Each number is 200 + 40 x the weight over its row's rms, rounded and kept within 0 to 999. Layers, rows and columns count from 0. The size before them is the row's rms in percent of the matrix's.

# layer 8 MLP down (transposed), 1280x320, rms 0.0759, rows 213-234, columns 288-319
093,237,104,194,176,200,178,186,208,147,290,226,219,154,224,214,235,267,148,201,162,208,166,205,127,203,172,230,233,164,134,204,183
104,164,129,267,205,246,289,155,282,148,226,212,246,209,184,149,198,192,205,105,239,221,249,283,209,230,236,211,174,170,227,204,138
119,205,166,202,247,256,171,236,261,242,215,290,152,128,189,192,195,179,256,224,223,156,201,268,188,128,274,208,174,163,180,174,205
105,181,202,188,132,135,252,202,170,316,180,201,246,217,194,201,169,213,189,215,142,185,233,257,160,148,291,219,179,235,216,259,250
109,201,157,161,221,230,207,270,184,173,243,153,124,177,165,144,212,192,193,140,251,223,236,193,231,177,273,177,230,233,274,154,144
100,235,222,244,148,223,269,180,234,224,250,226,122,255,228,159,138,231,181,165,191,131,164,161,166,189,177,123,152,158,171,256,140
111,138,160,156,168,110,174,183,196,154,275,233,165,132,221,191,196,235,255,245,227,200,275,242,251,128,239,204,246,268,247,166,168
110,136,253,177,215,243,226,200,213,168,217,128,252,286,245,177,227,217,178,234,204,177,231,167,228,264,186,235,152,194,188,146,170
101,240,182,172,173,229,293,255,203,113,242,224,241,294,233,227,216,209,195,209,314,202,138,228,111,168,204,227,218,183,219,172,189
106,212,188,233,260,250,242,192,203,141,202,216,158,168,153,198,230,196,205,150,221,141,204,195,116,266,215,185,146,190,173,240,238
111,174,205,201,191,239,264,213,196,228,239,178,183,164,266,221,238,230,175,208,113,244,197,200,168,198,268,164,208,214,206,197,145
108,170,151,206,139,197,226,275,180,197,131,193,184,172,136,222,265,194,197,148,193,228,244,223,168,181,163,235,189,192,178,147,220
104,170,203,178,172,228,257,183,201,159,242,207,177,225,237,295,180,160,206,221,239,202,198,227,202,191,236,195,139,238,216,118,306
102,137,152,207,199,151,270,182,239,165,270,282,167,176,202,219,199,193,267,223,208,218,243,197,187,244,180,190,188,188,216,148,219
103,221,190,142,203,193,193,146,162,242,152,226,224,185,151,195,241,238,313,211,223,160,204,184,213,149,248,267,177,251,299,230,242
101,235,220,210,242,270,212,263,191,208,172,200,159,191,225,135,221,110,329,181,242,213,154,127,198,211,200,134,211,129,171,238,196
101,261,214,206,189,196,193,256,155,141,261,126,229,193,171,245,209,161,250,263,207,150,188,188,224,172,232,119,206,201,238,266,147
100,196,199,185,212,218,193,229,202,244,215,226,185,194,172,219,243,178,205,150,177,271,279,204,199,129,214,238,151,211,223,255,187
105,196,237,166,258,237,221,200,233,177,186,171,209,182,208,196,219,282,249,221,165,196,201,182,287,237,252,234,195,156,206,198,169
106,170,241,149,227,178,248,176,208,197,164,294,283,240,202,261,213,253,209,208,206,255,217,153,200,242,156,285,297,141,290,219,186
107,167,118,192,203,201,126,180,177,224,228,235,143,264,218,182,168,156,189,221,152,251,245,186,214,184,176,166,240,239,265,242,238
097,178,167,142,295,249,175,184,208,198,187,221,156,164,208,209,180,195,159,189,259,206,245,233,282,224,243,145,127,178,189,249,193
# layer 8 MLP up, 1280x320, rms 0.0821, rows 214-234, columns 288-319
106,234,247,243,215,224,141,189,150,217,174,247,249,191,234,302,159,265,212,247,204,238,163,209,244,125,216,236,237,231,161,158,176
111,199,189,176,208,193,209,224,200,225,241,161,268,203,176,178,206,221,90,247,208,161,182,198,170,199,211,226,208,226,238,161,266
109,234,203,190,182,156,209,243,160,220,237,189,268,269,132,252,175,200,219,221,146,129,157,167,179,203,211,325,235,230,231,204,178
110,219,211,173,218,188,193,207,163,193,253,233,139,179,257,179,198,234,235,177,123,257,184,211,243,181,258,154,183,229,187,164,163
100,231,213,240,226,213,133,238,194,204,222,191,264,247,91,187,213,229,133,186,225,175,245,237,155,209,277,251,178,223,164,156,246
110,192,238,203,169,173,217,183,177,163,236,258,242,136,196,175,193,255,132,174,200,157,150,182,140,155,274,203,247,218,179,232,186
111,165,262,188,171,203,239,157,238,162,173,235,216,207,201,201,146,253,177,171,243,147,193,266,110,178,217,172,193,173,235,205,264
099,254,258,162,155,158,181,175,209,196,199,251,288,158,241,194,197,172,184,117,183,229,259,200,250,201,267,240,270,222,240,166,234
109,208,183,193,142,219,256,150,190,214,234,278,146,128,188,208,236,222,173,218,263,227,193,147,200,203,166,189,194,219,150,236,246
109,189,195,221,138,189,230,207,180,193,193,195,156,240,164,180,209,180,201,199,247,207,230,154,97,226,146,244,163,215,144,181,205
110,203,220,121,191,150,240,190,203,173,270,183,187,230,194,191,140,244,153,231,176,83,173,211,144,158,224,254,240,232,230,164,190
107,226,233,176,142,206,228,132,147,215,208,197,136,167,156,219,138,213,166,188,274,253,212,214,203,182,276,223,215,253,221,195,238
101,180,213,223,190,179,96,205,253,166,178,182,179,268,191,185,194,217,171,145,181,191,180,168,218,182,238,200,218,268,163,169,249
101,218,239,202,235,259,197,183,189,145,124,146,137,152,244,145,172,199,251,265,218,213,195,258,222,170,253,181,193,191,142,193,210
100,235,178,190,153,172,109,195,146,167,202,183,195,197,169,273,155,211,99,149,191,181,163,180,219,229,256,170,221,219,199,149,173
098,233,178,205,98,162,177,227,229,214,136,213,241,239,123,174,136,238,173,127,173,222,258,220,231,169,283,159,136,207,246,141,148
101,186,251,221,176,175,202,239,156,150,233,204,234,225,219,184,217,193,220,127,198,285,154,195,228,173,218,186,128,230,225,213,240
102,222,193,146,138,175,152,270,152,136,165,221,259,223,205,182,220,151,262,125,214,250,135,245,274,232,212,152,160,168,159,252,214
104,195,283,172,204,160,229,221,183,178,199,254,288,270,146,134,140,210,270,225,202,207,215,187,203,209,217,233,170,287,159,171,217
107,204,229,116,116,176,145,179,159,111,177,140,169,259,165,210,223,204,183,185,122,211,227,248,217,222,209,201,215,157,163,140,238
093,108,233,229,243,175,166,172,246,195,137,274,172,196,197,255,190,192,160,211,169,166,212,201,205,245,176,297,93,213,202,225,232